From a checkpoint of a small transformer trained on Wikipedia: vocabulary 4096, a variant of Muon for these matrices.
Each number is 128 + 32 x the weight over the matrix's rms, rounded and kept within 0 to 255. Layers, rows and columns count from 0. Numbers have three digits each.

# layer 5 MLP down, 256x704, rms 0.174, rows 154-233, columns 176-351
141106186138128157126123102137138097090182201177116192149175143181091157117096150147113182107127115191108148180166173155139112134156145125095104099129149102145108149171086168133148091112136102125080081140135072126115100181084117126106092167107089080143150214117155064114118130103146098069089122144114071137148114138121085074070078115142147116142111115115106150168131143086111164136128136145122055135131132141098130150147157111144153121085129140127073106169117062123088156107101143155141106118128129099125137136114126152073158114
130130143114151119123148242110161095097113132178113159083176137096095114127089164153096159119222169092086163183147169128083155133121124159161123122146110042106129141131183127132111165161114137085125134110095092162105137155127112124153204151157096072064131122100125129111122117111119119119158068095130116115188132156018149097180126099091153094110147139103127169156096032162155111147069178138141128140104116112152117131149140180109223127097136123144153128120153151117083101113116129149137186154102100136125128129141114162107113143
122149115140147161126167087169163141098177102163096143055117130158148135179131145053160088134119101207082124064135170117149122136136118153057090131162082165077108123115137149100082143120161086191086132149094106124119095161085140082164110114105090169108143140130139109137191146115159169109175118194129163157098186099131218124112124145142116108077118139093134091150142101097144171115081149099168122135166069140061107090135143152130150115148083081154085198112104136168164095087160134148122101118197116141137146155135091127104154170
098113081067148126130175181174167150111081140118125137141120154202087153125129105181146159172127094141172115121124128126133133115104101066125065109111195175092114226183169121165111198143121127076098074123198105165095117147155101085184135102163082140068127119099088110158139130093085129149106108099086093096121108155082062152086153153073148099145200137165151094121064079149135151077202117157174113163162111141152114147167080120160201099128116059147147116123109135128139174186129106109157078087136176114114099128118092107176103199
178138087171157130126139109148092100122214177108090146184169141154117177147154166134157094093195148069120147050110124156082144119125130108082138096108121151130081087104141152079112134135111159115122166082134139087091161149117097166123183086135138170107159135110064101135168123133117139173075126121081123137129051117165093139142140146170115118127082142135101151196147167109137118154049124129186117132173131164133126161121088116124138096118161132070106194124115101179112134150145196103200154083155102120121153172181103138090127070
131130107103072153092120181170106146149154121146144071148183087140139092130149113121136172137076147150196130185196061159174132125122122130181127139112150135146107127107120092100219138112122111079161081118045130099127141079119078120115136091134074191123120125139093121174167095157136108148139086103136153123168087181143181103130118143196126140142091090100079083099134129115107089139101093122183131143140163152136110124105164122121114140114098065093097158130124177154223149109119138111146129169160205118164075104103081147136116122
101082137107107173125098130093207132158089168112105116058132105178127142127122157113109080118155089113125057123126095096160084125092058179106087096124152205116111090100168140171087134109070179193178081056092182148155101142110120057110119175081071106168157169119157098117126139211099078135086106152146160185184103051161188157104090143134139127129156128166132179106147186117160113113086155149141112128141131120133129166079088095177072121140135117137157108103157149132144073109188095145092118112139191101120140128152150102138172071
199159177015099110171135073111147130132086046145163144195142191202130104134151139131098125096130081139191171110137140168148178120111112105116184156074149118155136152074077158124165189153102123113077111194109109074114073134087090167124132131072199124104139079108118100150087167110127121117104121128112107146066165078125109132155167123159193172185119080084130083131094127132037127106155102152174105151124118153141073105097200124103189145106177139120074137102151134108101149081106202099124153101149155155116140090108176095119143133
086123137205086087149090163148137106122203071111112135173115080095169071135129108118137142128136121151156157153132122125129172092104108102069126104118219096142148115124108125111135073156146114149077173161101150139107202163116137088191129147129140154144127092107159128221182086161076091190107126094117137064104184137128109164088144123119115163169102142121083209113127079128134179141133055087165097137113061207168150119139168157150160122183120110111103133060126112194155107081139105124154068186146122078136128184132118142110153146
074136149126160080174154112105194112166110092111121121209134160143185095136132152114100157108127114118112113162103146159076137097148134111129138148116155139106138160144139134083124130084116138126127160088172111120183106085117133103101124162090088203151158092101148110146117145092157132179074111097173109103110096157111086132084148117166106119173104167126095081107141102134108112102148105117093165083093154108188123098136139155108162119080169139040129128083106087113112117163130152138117090108148162130125073086118093166091132176
161053129074136119053208079123165126130140106108095145059078116106167089071073136153126163109076121123111096124108106108127140151149125166134082072163135193200189161209104142100126098159140100132111205219107141047130081131191195149139120102108119132094164164163145101088108120165118130131094147114149121143131144141114171145064147093151127114141172145099118059040086111170121188066055061114163158111133155197087214078102056146117117120063171095112122120180113128138129116161132141085172177084152126133189106183092149110112113098
120113128059099110162132076158157124095056111152099142118183141142162136134104167079131099126157153115125126124110133088115119065131119082098192071123134144058082126127155104131152101137097134117114113183185121136099100179163162114119169174090147106197138093080129222129183147144138190162110133136120117084145156155175153132116159085167100133094105104169108122155133165114097088098105088055118150138117135153070103127117166178153088124125124161052137131132119147108092094109123138122134123093145068164144141064158109164178110177
108132138156141149057119096114132113140178124181165197128166101089092177076214101121150118152089117191149097168197164092151119073107123064131116205107157127105077079145184173112164151195172168126146089121125152134152145144174126082122148167088127109103156136101133141162145121072106105142097079165099150184077135169162123139083160125196108098207110108120098119128152128104182189087162148121149077132123079130078146126132132108108138147101165140149115093099182168107177154075170154106106124104073090167124140157147162093139199067
101094116096168091102104077171140084070124200062093177106139154138137117185115121138165162084081098105109154123136154129099121146122153130138134213122187178089160102085141107109112149067194115128100202162141099128155122169127110065191150114103099167107077136145111129106167099164138081207089163124089126112149111066134086114192140138114121101161141083044126136111090115073087120110143119083109108138114103148120095130100190131122145124134087157134136097125084172174120138104084159141122199125128101159106147126107178145120056070
111134114139176090143122071205110170182136183182130153051152125096140180148123135152126125125085148123084080129168144186122154123130159085106166146149139143150124111096153148095086170099143135099138102101101158144167098145131113052155076150115163085116114125171105158107191117113049132138101193166090202092123130149142119095068100126146136123132141071127082101174136093124177106134112104126103180132197090144176081130117117170149108111134160125193113161118213114126153111098118170168170130114145166167128083108104158090138127203
162122138145163127198176121113099140098174083133105169133131089136095098098201151172146140167120127181154112141166114100125104134106100157062104191116104155123100132076163129132125075122105154100052206090114134131133137112155188127120127142107114096098141107062080093124140122114088150116122095045141172153165083138111098089140126112148136177114143108094088089120150119178122126163123129168138175158186083145161068111133125143158150135075111151138139175119115136166143105140082161141129164139175139149140126163206075146180069172
150105173144174089100123126101106120117133168110111142142109149103124162145107148069052175044102186126096100125123150174139127138156147108122121134189119093157112161166135113120149116172112123134046099109164110127120140136161101150159122120098187135147208125108067093082086158200109135111126116133158168115150144132162165157091125126135103101160069123092190117090141131131082139128072135117112108130104105128138153147103131103122146076112132131105153132112090126165125093101125151124105103146098134133153081118137170121158140149
134087123183143132138142107106118172156143107086069120113111213112061143102163081153149121179156105123100159111152100057053186146136117120147091082121175147063063122164136144136127161131109162119155068126114127161169149152154165167198137139109167197093136135118149194126093134134083150126031075178140136126140131103108132051150169067182154116133141137103108128154116075126150115213106119157119101118133116095093109185092170161140106142153118042125113076107172091142132117071199096136184141156093136210110102132151165086147150076
127122166136084150146137185122100152113105160114121161180152151110079084168127167171092121086143124141035116168112067141100167151121137090148189119165107170163116132166156154120161117130138083078163149111111124121194114141123099113118121095126141145111184122122122097170148144130133159159169150144179127117134129138111110111090121133139156065115172143157049084140078124145145143167168170144076131104171130076123102092132182094133172151164100037169136105133138153130113140136174093126159144123077108171128131109145163061169147118
134183135092109055145118149099132140160132185092109133118127182079168138146074158092144114172192166085124099109127174100143103082122183058131122173121109170143139135089151147096140151166110084151160130170176123169150145071130126188137120158151132104120137176073104140039149189154103119195087060095153178178114158116107144147101130141129164164156087087132133154132133046183154155082099152059113167160133158156100182187148126113154116083138082123124168164097127129160077132134137087111088069119110109104083160143160174088162173126
184125092178105160174199093146122100078115112156116083163142094131109147140131074105094084138114145166105136210105105094114188090149101149089163110110096178186151116129132060188167114203102170186144148133108079137114123111135118136121141126075088125154149114147134118111156143116086120176117153112122146096070083089086152100106087111036136126162093123141126112118091112097149109140147127148128148170145168135132084089145211064124139072157109152165077137167123114126121108069166121136117122135176126061146097146141125146124137148
123090160141170140102125151114133094121147125133095132142174082141163120131134169115100131120092076159179154118101129158133102128163107088120186158134161101161122112156200122148146169114161084132128047122074089163122138074143151114155133139131114122156190141102125133122107108150100194090119115121159096140092184088139106101108100171101152149144175153109087097100116156139093153055160141161139167057117106110201093159189161154106135145159178162094124126109189185103166086128082157147139097097078127202094101161093115152172089071
145129102080119068122148143149118169075128203157139181156140141125149152142110153112125089118110154140198207103127088118105091129141052111125140214027112123114148134116197127108135208124093111150114171112163094160119081111223107176090114064173124067127126093127177069122118185112117160154117149136213155138113141084136145150092072133131121067085115090114102072158147127152116118126146080163161166108149137095111156143158106098097195118069128160140218087114090146089120140175063115100083179111099100146156104129123185109145114106
103151147116136116128124133113128057170119120081045157149083096158124089114133087126113126084105131120179121084094122161118071175124152101139082174087194121116125156127165119128126118112209144091104142138124185169025166123133107108140126122144125117158111153148096111097067172140093102071136104143152107042163063149087098185147143135161144139142197143169168082095124193137127129109114058144112127176073185109155182145126155076108084127181138166149157121171147142177148173146103133168097165181107054115123092101101159157041138091
089084108139125120112095146170145181140140170144126123121127128198091188145136143119155151134101156098119184128098089106137070151174165144087119116085073152134111109174098119087040094177135146200133084196163080138136172097131119105139119071155075113141154154183151153158079111131136152083087200157117087137117135096129131156147118071138123161163123103193132124128174141129152159190140136149072109169171098121143107113116082144135130132161119143155093125093112087146146103123061147145179145114155149152136147128147108127125099073
115118167217144107155100142108127115135161145092134156093125101100167161105088126112110142165079078132086107127105125152128161122168175155116056132128131101155157108099161150161142108150171189130146082102105111094113146138195112174136146174161094139107166153170152145078094122069144098139113165113121175152108112104146135078094092130092102139099087123133122114086100096080156119138109116106136098110118119126142152122118160142103176121176162160109150179133104088064113074174111085112109093149143160072126184113074105149154130136
143155160086111072121096111110168157110125168140122064111140124099159111140108121046117126139131183175178140147154136187099111130120102175099159149110160176148100150096080091176151103138125100110121131101078107107153120102191172100103078154139146106153171118078124106165126143145102156126132159089126130080144162082081144139102132103076084091138105174103118179172089135088120134087194119170057074115108122133155099153101039105117155134109148146127076063130108105079109176143152206135112147112078109126088102128157133104087156104
094121133213100146118113127137128164173099243115139150092115097152142145129157136165097114123036123122129152118126048141123120179130134178154109156129181158091119105175076112134144159129218155126139153166126151111206178156124138124114143161120132146123171170079105156154149108116158054136070119163083155139119118154087117152137164120125119138171171142137094106139080118110126134137116176185106212163132128139163139055103148161093128166123121129064147110178136103149143178157104181166133089186103148139096139148120103108141085153
170121119109188184142117062094152157101123135163089110051072165114093148204066112110118173150148173129120162113170120175137144098118081104151131065115094142113178156058118154147168157120164087101171102137104128124134144098141152101156119096103126153054089158242122113106120156132142147119145131141059106126141142084117147140150167135091118072102107118148133148112121165102067193106126144092112141113149115066131113085091177156116104104169105158139146120127139108141167117181144108087115130140155105162159186149088169111116205164
184152137108136080118137113165164108145123137119133125105172175121073132157123125125128190176154173165126133123083118144054183049177143157123177098117117112142169153124078124138109167140033080132103130148152149123166092043159081150075108127148169157120167137152108155152120152144099148161116143114102161105133167202082132156098126106090172179057126158151123114105085079133159097137125212145141112127118106111145151137145146108123134109083103133162166157122079168128110136148141127142015161156104105101119094110160083125129118142
083141176173049150130080153160118078079164122090075111108131157204141128099114161117169185120109144078113132134175101186103136152152119086146152124172116120123123144141126120179127086161134116132126125184115107136112112143137165134148163140154124040112086136068144072113098076116112154132147141150072149167142124130074182162152134140106127080089083129102105149117108122138149091137159117188127105103149123128198123188144156122137181153140112097123141108129146138126171183087138102106148148105140094108091134158170105146142142091
142094145127099147119075093095142129092052168133088192148102149140110142131173212176094176167139164156159114068095095175092127097173154080147111162108114144150140118133116161148092119127173112138138199140123221174141171134127075122112109092113117120140110109163103130109087191095109145137116144108047127137147107099103151118163094126097108091122127141124134106156093112137128139088165095168152107143121128171138140134120110136164102060160100121090144125120112140126119115130144101112174124170139098100125136076186079116095141189
126093120130165184152095090114139090137095123111140075148140105110124157086163140104115212164174152139138050146124162106145137069127159113132137082031150153125116125083117119163187201131160113079097149134040116146115150090185142068125126161125119130126104137095070041161169045154131141064136184125059115117111166137151143158157125140193092159123018091116125143143137125106129134143120111187119192159144117158163105127118163101117137105145110153140123135074107091128117141162097168138148121135110133090143150108165204186100129143
132180103170069064195127122154152097137153142150152108151094080078108086160164104155100144115147122134141143101088130097160126175164103077106151148178121104183200169158130146098103134150058102174153149124162163110120154138086085044108090143113128144128163091146144138153162160135155120153176121148163130143096127128125077172123146118115179121150071166112171152206104056123118158134148103130196104174111155126149128163157157134131131074241080116091153114188175126103085160113111118146096096168055121083168091128081103128144116091
111143154144148095132143141086121200095127183163134106138096172115118155089145117174137101155121142140088122096095137086161100160166147135129113153087137132182063073103123125199110158177135117176115087184078091139119070116113112120160085096109138137110101096118116108160143058144119118112125117107151130139126176073117098108115146151053175122133172140098139074089101130090135094131097100120134143135126152134156142131127156112139153165168120079129115098196189168128089135224132152138152077172148098138125085060123151171192173134
101160107112136150141128107111129079164129139137129118133122160112074113138116125102088165108100109098140102079103105138115107064132082162105131071163105153128109094128132120121137151091136148156126177083141101144103100114073184181122107084082165116113169177152129158163164149043153104157145091108104141109125137114082123127163136101105157113117183105116102176182181148114118098120145100215149107154132144103104137084132141091134127155115139165136193109125070051117091112136104145130188149121070056098142156085085120106099153122
133147129125145133119102150097167095128153082134126224119153201132054104131096049149134121120180125139152128126136094138168167105076124111110137108151161091158194158077104105131163094106111128081124079150049121106117132142156158129089128130163153184097096175158116128102192146206063143148115092154122114115155113080092113126077127140110165100096159148121102134150152129154141162110114118154124070146165138068131148100132178101138109132091107170117094128078085141135151083109087128153070074142200165119133091138164090132160137143
154111071143160096141170112093094086111142138135163122108153092176146151115154125086161163126115142090169090121114110132138193112129044140191124171172100145074176124139161103084156099069140100127150080152152164040170150151111102169156109112148134098151203139130116135140159091130142093131129085097140181106089156158125115128099095121113119170147147099209118176146127179104152188136167123145171181122131110112087098100162208106061163114143121172118106084080174077123055181136172155124126106197124166145174140142098153173121083195
103114076076163121118152133114184148117091132141185134113154138136079181135084108135085158138108126107136108097121147130127089119150158089113140116148151123053122158119130113177134135117101137188106138186089155193062116076123133102099124125137125178092143119179156210098139142145073153114181130141125132135028127057117138130070141193087114183153139125161182224105186108092136141121104102122128199127150149180115127112105111077065136060164157126118170162133112131060143169138102117184180140177092163150138069143124175145128164116
111155162130098138154158117131117155227172122107139099137090141175181140137160227129157149131137107106131113104088144222113135121141147126101134094143121122157118121161118118159169129125107145113148148104077119119064085151114108140138133157136151139099155104103167127166138106170126143112195131132067109083120163155118129096101094094106085103154115166127091142129142104143129125119146149133157113168117107082129128161094158114101144090151062149060187108115179144145149121081137143140094139180108127063130097122185071136170118081
120091131135146118134122123171148060084149111133184154067082128150108179114168175168157146156100152109154012148127092080133116141124110160055035156134184125155168107042175099095142119106078159186135114102138137154148179144105117191117139194150166090114132087163066139118109079141126080101104112128141140123140198130140126089089087178127132129166093118158157165099150109128176205135138091112100091109071112118112122186199169161129137132181061112140163094120112155152138112150131121131123138122104141193149128177175135084151146096
119148159135067104132156098132123120098101030100143142133138154151124165165124171144096094127143086143110211118149081126117069152092119105165137094144130117131100114185058208119074059116151104126136166136168083118147091158129109111161119137092141118152095103126114096086166152141125135112139116126145150193128127129147103119102046112080162081064149087136142165088122061137102117154113088101185178117099137142090078136135093168127147122120062136161133167093159143143106122161132094146132192132147113097163116118164141112132133100
105067111059122133083131123140141140082110176110112156156125201133081090110161192150140114154135094166172131171122097147133146107166139105127155072112126161148119154163140181070085153141133084169113095141064126127116078123157104172151149057121167185127113094137191088116135103175137164085155110124114085121127144115135142123100114164118160153107123125165149147129154115146120154137130120163142183090111144145077132132155110151166150111123164151200126127115130121112153173123182136144125121155121132143105164149131171114056152085
108113087152157106084093182139159075103149105072171091121097075134112119154160031116132112119108171136149099128129108092170132111091097091153060160125102120130105108152087087122123163113126155012159191111128126143098195088137171131142136174110129180141118131098126119127110095168102109071126095114157098098123138128125084153114137054103130112115160090156090200097131153136124109161216172100086076123099108142155154088171122186135134149156172204087136122132137100109146135146143142107140104103150087198200152139140173130167081174
083066172109083181092114144083107121168088121133144085108126163104134110156118124137125075084123109148134126113150131096058141115200155084138150119093139128096156112160120118153142127158120106119179146124097114143119121099126059152078151151180149156146163166118126166076140175173087123102131127168140115146097118107124093097144154168171092119113094135087116075105103107154105096135120105145099094114114162137091133144130111113155149123136096170191082177112128087094167115125095129160141196148096095094094106170146128132137103134
106116104125079167104103132181132140133095112113165153136120129177181136152149097103123080128121156145121153146112094126125150154119160151148160088131180120074135132179113123094140093152156154146075178170136178144151140172191098135117149151134160127113025156093157192158141139119104092172096179089103181133079127178126104100183117116122092085132180152083141186085071168120085110039099125104164145163112160114081126077072132171115062146125185169140106102133176123163072105104121082119101114149073199177127158140147098166124154154
143132151155198099159141095116092149115125111091129163129145126194125078097116048135121144145096111179151123128134101119127095100170158112108158118171147095108125154147078165136090122153137151080193142064068106164095148112106194101148123127116124152133087133158188156129132134095162164097118143096124166078179099147186128119129138150099144119143066146038221139193068143176131161127124159139171218168152084114102104127138125078128149170093059111096130171093114152131157124134111189150121118076092084069102098175076101076080117130
116178114141143166129104140139153080101093110088140070091089114137117155144117161044171098141123121131199116160135101083132166159122107170153059188146114199144142133155063131068094123093151102162109164127167124105129164126119182097168121161127120147161084149132091146115133138078174099175108123158096128088164123104157156153126114155156119078112133167083101176111225120160175166126082106113118129136136123116135126104128114099098092099146152151071139109103142121201117210150125145186098155138142096145116093155058147090116103088
096128127166053130098102175175126173149083103134117102156096157118119103169048159093121134072109101135131154168127155161132125137154172118099107127135141128124130114192155161161141125154117091126094129108154147112117157118167135132018114193073109134165138183130101127147093086137087197185129134147119109175202076067154094147147160108102089133100080115130111069170111147120114120125121044113123179148094134109189084084150114127202120043147095091139166148114131182147151131109086184194136055120127132140128090128121111144110126157
149149146120116097108140098175133148138128079117124098157112087123149152184123095105093185179169071132163145124107120149180066178100117172110155141194174158090133168100173059130113097171140168145199200147145149145141151132151174103178101156099065083115173168113148138116184129159130164113153083067169096138156094105117142092123123107146137160174203128165169128130110128159115131110144126090180182159108090123158131116135127179101144121104157109146086171204145089156146136085193170087195169124146138095152097058104063101127172089
158109119087151114164078110108172133104087080149174108167130079146135167175186123081137131126099216098153171160075156124135114130073125105054141129134082085194110115162141146080112084129121101099158138143126090084099145125186155133149057105125126074116110138113150067107112132137117186149160169080113082053133135117142131088110093160139167103077091096107138088136106161157143131098099113119142151109140165104160170134183144101150174107190101137112087104125185128048097167152119174145109135139107123097076139091097145170088148085
151130081109151124114072120176106136120147157213172127106137117135125077057093108131106138129064170105181137140151116117116114113169143160133161112094111119143116141138142073179119164085138180176125172124139091178088111108121157157178064037100173111142131143201122105147145177116160136131147129137214033167117138130123148122204112183133121146141105118164176097153082092160142103173116145103171139075107133084059177143124117183161122184162086159129108129153064108110100072149149137105120138136138157131072060106105141094182077109
159124115089187130110114076078115106091120111105107160165125207155149119172127130122091125155112142083137134120121112138134076146101169121167145132160160178126093112118102147048083107144112144116116142107140123103130153118155066093152118081111146162160082141117108051118205154102139150151081143123116070145153076100116165141132180133118132127128204227048126180115131040126105127136093147119096188145099127126129171130132121137075122166172125109122091140079169068129095121121120210106098178187187096180133137146188168096133131150
185060175156191170147118109125099163135097116130105128129161138142127045162109127105131125115125156110086130105130091108122146148106092123084143173129162147182144133111117185059129167105128160110143125126140137078195071181156169088133135145178138154172097165114127136105115109088072168133112045144141151156081131064163159230121148184196095117029152162108148141148078107135163147133160097126089079159165153131201076194033114151111130113103159148129105107179128111131152137131099123160081115078046079194087121165112146052169141139
176095149131086052174145107068117124123166138084071127123156186119099097119123088153119123158115146170125108128099144109118120175075172147129138170114139028115119098063131111120105130104115117129088166152156171140084122085192086124103096106169120156097137124113058130141080134096180107056161123098114081083098146114155114194100132160099121106100139147114106177139138119173099088169112141094107179111143118091075138097148129127091158116092143083165123161135139131133101100120114161123124109074104068088093124174137109132199153117
219156126125199132194141172129122120147134167127086122119146114148095133176080169112138122074159166128118152095113119150135168112125161146104156169121139117168094183080132075128108187128117152071089112109159169140143168081136141108114126086101121177154118149164113112128087107112144118087155056116148128141102168114134089125113083168149099162107128177051121155163121183155199145138167103175137160093127194121148149147138166197117137148208151125068144099071057131156103155145130093087118111182211151091116099129159070162136127086
094128176122084166200124081164150131088088104138142106086080175147115096140144114105136107120120126227089153168140158126143173092068162161125067134150118100153061159087133194149171151133067113137191096077081142096125120118102130161101116117136174146120111065168079106142116147105139178161143150099181132215143137205203119171120145118108118164181050125163101130125135152123107063157091112102167129159130150136130062108121141132153190133125157089108129130081038084209115150131123107155126142184174146099139089124119176133113156119
134126156140169128133118117126214151134160161123081104090121170130150092165104117145169171178165087140144097123155176106115138097127119182127128115121123159111158117136136190149146106149154135132149102096132134173137094167126197100133156080132141120117142131116154134174099177135089155099126144126175089098170161079186165180093131194159129100080095169167122154219099125121180132168122117073071060159083181119164142121127086089148143153132157114126147117156136107188087126161172134115144129134140137110118160125156160106154148115
136120146131140105137138145118091103155142177102167108111188176091138112120148123121125159136099108078198120075133176157169112153189067087125130115167186070108142162147202133101096169147174092119133143153077128099131141084120133096163175166121112123138117135096115155082116148151161135120090176102148094067127147185119101187107112151187107115086170116197120131135198181133047111117130110159152178156118120139059133119092086106165152053067131140156068155119109091110151103122152090118113076113107134062131143189150124116129146185
124161103130119101131094110189130120134101068212061140079138137134130145217101132134174108163117135143089086112180200175162137104116110140097173073114111145136152131146146169134102116148124122154151114218108126196081056129153162128184125125119074139089133146140149121197160173117113186100181118097142093137113149078104146118090053131152139079135154095091097102072140118128130110097122127094135135127101150132130142119104102105057143097139089131114122148123121149092133115148167150089145091057150189191136096077087096181221121133
078087090109123107149122127132130108073146107123169084115144116149189075137125139140138141091107102111172125141071100174148126117148125183125119150119095136155108156190115107143135154088138138072145145081161132129114120141050158074146070099082119139153069131143144128196133118109115115117096082091092112174160096103202155098083191209132131080127090100121102110120136127114164119105158085185068054080140132140140121129092175052110176101150161155090161104113195192113147092132162116077137123122153126138110120116074141155199182116
150164062105098166127128121120158076112131165142179137073115125134110089140160116129140161080191108110101109161101118146124117133180111123173185118162121156122133124137126135070108068141137158124151160160189119127200112089070159125132087113122098089053094073183123134053129105085131111028118136074120081098086156123106102120147138071170078120167100117116099103127095120095135129172158091117104103110108109085105090105107187114159132125077137150136138093157188145143170137077168137143132058112105145131057143131133120163168107070
201174116125107124176082145114144107126100125140131111114074106169132062072091129116116146187084106104156111160109137085121137182116102134150119142136148075119160169124113118167111134159202131120138123143117146170104123192068106134090064153154156091140117141112123096130120218128142104159149178107133128216063157067099084103073140148156068109099088184106133175166109115059085117148124117147073149098071122117137110104139091124167171138141112096045144072115068070157124094140170097134169074116107153102142099113089121112159135151
140172090156147177144046123092115152092079069129126118088118076128119089104111077136139104177085109164128112164194141058139090060085080121124142222116152108067157195113117067173104098136110143156137136117105175104090169136146113098192141137114101116121135104154105103132158139143137095129119090131165165110115073116162120099147090149156095099133113147171149043155081163123070079136091114093107132162123092219105170049093082098141111131128109183115164166129136108123154161112125191163152144122079112143114116079190126135134132118
135118111112171157134165088190099123138133189133142168078187111123156126106105141177161104115145110189123049136150109126138161156180151118146133144151096171202123149151083116122145111150123076168113139100169103091107157139164099157164079111046201126187164086111146139076092112124184080163136099114123134135127152147084073105136097112122155079135097182099162148141165101109094116087063127073062146115168114105116136118136146075099176150134067136136152126146126147172159121170084136156147118054115089071161089194128095161093059146
108134079092128116192144121169099117104155136151107101109126085095077172125164133093100170111150137138131137119106185081174156123098122107116147140167170149117130144123122139097138098182148135132107163135138126132164162182130088099155113107121056185087134078153120163170149148114157097107167151210137139123135160101115132086117064138176125146171134109140182104177101182150089126189182144117162141101152107110115125086135066084112115111149169120113168130125084103094095135178106152128108143087151101088121091122146134098160145163
216138180105214088107128172066115179036113134152140111177072112126090154089111184115126146146104161115133111120132104114126130103105136125113145164152123139139135162159120166167166149171155112145130117130169152140145134085102102116126125124192178148133159130071172111110107126129117135126106103064136108109165128120155115105127117095125157050139154142118138178110069099140148207178135157184124149141146121143094161153120094121098128208089126132149143125148110134158098163107088126116107099123137092083147105129107097094087154172
080152104099131107097092194100107069133127143111067130097119116082150139135126137128141117118125133104106081132165130146093100228154148142181084178136133147117094056124092132065146135144108119087063154158196089157078114105106110136121121114202080172069135115189176066047135109146113186159125132155130123141143095101127104114097114151141117064129101181168137042116095091080089132162131075105139161062128140067165113107130081109205138189113129095155113083179070162172063125128199089132160172159144150153120107155144120138100132069
053177111169154180131165155179106106142143105108101120115170173187115087136101152166122098099167121088215107100069155102124132102076128053105095139116165140112175110104179164171118153118174147127171168036162133098143104142086180087105144132094147087151130165144140156136132112101146123137201107132135170124105173110075166168131111148169164133150140057148122125127156060093110164147114169136103130101134097166119143062106108085155155105162119127108140139154115145117119066167132140142157106134081113132107129103133143125099174110
211130176127147136128127105158149147082107148139135128139141131138093143170160154159092140101135068145102126145098130211131162094100148112120155125145107057101095103142121122163160131087103089155131113092142132156076190105132157152174183191148045095064070092142127127114103135102147139090104151137139099179132171176128129105068119152084179105086129181131146044157115114176106136113135124100196148116135103133122079143162086111116139147137141142111156072115137182205107148132132142120117071132131129139168173174162139142171114129
057158115077123108134122138136163139148117123141063153087142096125188142137124065113163094083184087095134137097159091132135140143172120105178151169071126091123101178123067143123124189099137033173098143132126099066139109108127135177143147099084155133130122157085159167107090207104149128162106129134086110115115136157145110146122153133158153111151058074154110127104144188076127100137217139127148123156105156103183146076073149125153131104073108119095126141150045138171116150026113165073194172129124127080133129128126066105122096076
147107183211098110125106190120181089163091154102128100135094191163108152116055132149114089147130127164143181133094191113162094162121143160128100095129119078071132110129130167100136118088069088135148100163104127093136128132152167104127158100157137110109111151162119103069081148088078198123080120160102139114162172132157125112082124239136081057177103139138071087100111120147214062172119111164110099123144148099135210133105153060187122188134128141113162097154165136168169142166087130147148149113119130153115133088090170107149137132
134123108141104119173134116143161156099132123143138065097143157167110213143112128115107114134148190091142136077157139155121098120191151198073140099110120136108167158112110181051181134104093108136112121175189096162047174157103139144147125148149110166136149167138160153113077166087149172140157160122105085050132156145166072113110120107129121118132104163178127115149096109072140112151154131133173140096117125066173207182202065093151199176159141075133161135139160121134090109145118102177153111112132144117130096170123128126080123154
114109197122088144124102203091138134115146152078072133132139143130132138088061169137185061139126140140081141143112145105112114200138163099139088152128132129089131180169167134144177141143172134075140111116065181118144140102121126142180133117156183093109172151112126140120131097136129135080131170105101160160125080126129112174111135140104104071128124084163057105102149142105145124115155098183153162036108100174096122113163097138194133120141146069100191118157082044146103186096132113123147107189096139159080120168107146153145085181
165175135069160078132158092164110090144121127105077128133085109082125107141110109136116133147200129096119123104134187100076135084164120064133131142185119138122156106165127081161153128087114066150124118123100152109157131167136181123071114161084084120162043135152101103147148105087135077161129093087117118132120158162121157128104128162165124139052134153127150170110145163187120127175172137124083108181171126117167104115135131136150150068111135103118100167137108120113150120081111120115121106101043164183168143138135099097092101142
128122144084080167135101133095051101151122135188082139164105119113094146118180138122084150075091126157112101132120121169089145094110075116113145162165122083071127131080094133150092160059108115133100107158088115154124137128100100139098115150173065071162035139102127132113150144120150128163067131098181170112172154151157105141078154190154125190115197167092120173120163164164194092173101123144067100146159195091096201107130120144174144122168148133152069159103146115131116150103131181129159166131153159116160086128164111148104117173
103125141125134091150178175107158185101130148124118129157153135126153104144192084139176114101154142185149121089172103183145186102128108183145116141150177134161114151150102143158105130130136124086152149093133097120169153138135211153090122114132126142075118161101105112135136103154092155184137101096153100141158108121208125141150087106127102122071156110103139137095163150158156088171170173114123145117089128151109112044107136152102074090132150167116146076123096130158146122133110125111127170124143111132112207135133150162179160100
107094142184136137072114128150129128147146116112126162188170152154086103126180116080174125067177119120134148123097177151082066109117141143160091135115134063142116070063086125132070101116109127165110156121157157094134097101115092108148127068158104124133118101142118158091197077125172100154138103096156112135105098126133104100109139148101093121092176152158058120051136122102137141104058084139156161155155175164129105159161142096144129068139112186092070132088111147157092142072143154151145134139159165117126091045133103077125125153
114124128177104103173198165114084134125097128144056066098156141132178152127113168120132084148163177115140122133143098091129097125131096151177126084148127126143155129122128140150135135152129137149118154152190152135123124088121159061154110131155115141096139216148126078125180099096148147188126132177118152136115136150171125102129109142136139115137171177119126116128081147156126075203156118120065182090162134149111069136123112159137165064137126153184045099091184146171088116100161091147106148151099137105157135148038146131138094181
122153092095125172136133158181133157096080178182123143126121130121148100111111119098162142113158051128110066138119092118144114080117122165122172136109156158151189183144111093106111096109137113142119075118134094134145129195104097140124125135174147121084078180114103171098110201139120084126110099086171054099137219128086103129129121121114135113149127124133146089132096073103120079146150194103159068092098147085124063078143157168108111091046191119080076100138097136109131118122103093097125136161131121059121197173198121138130153149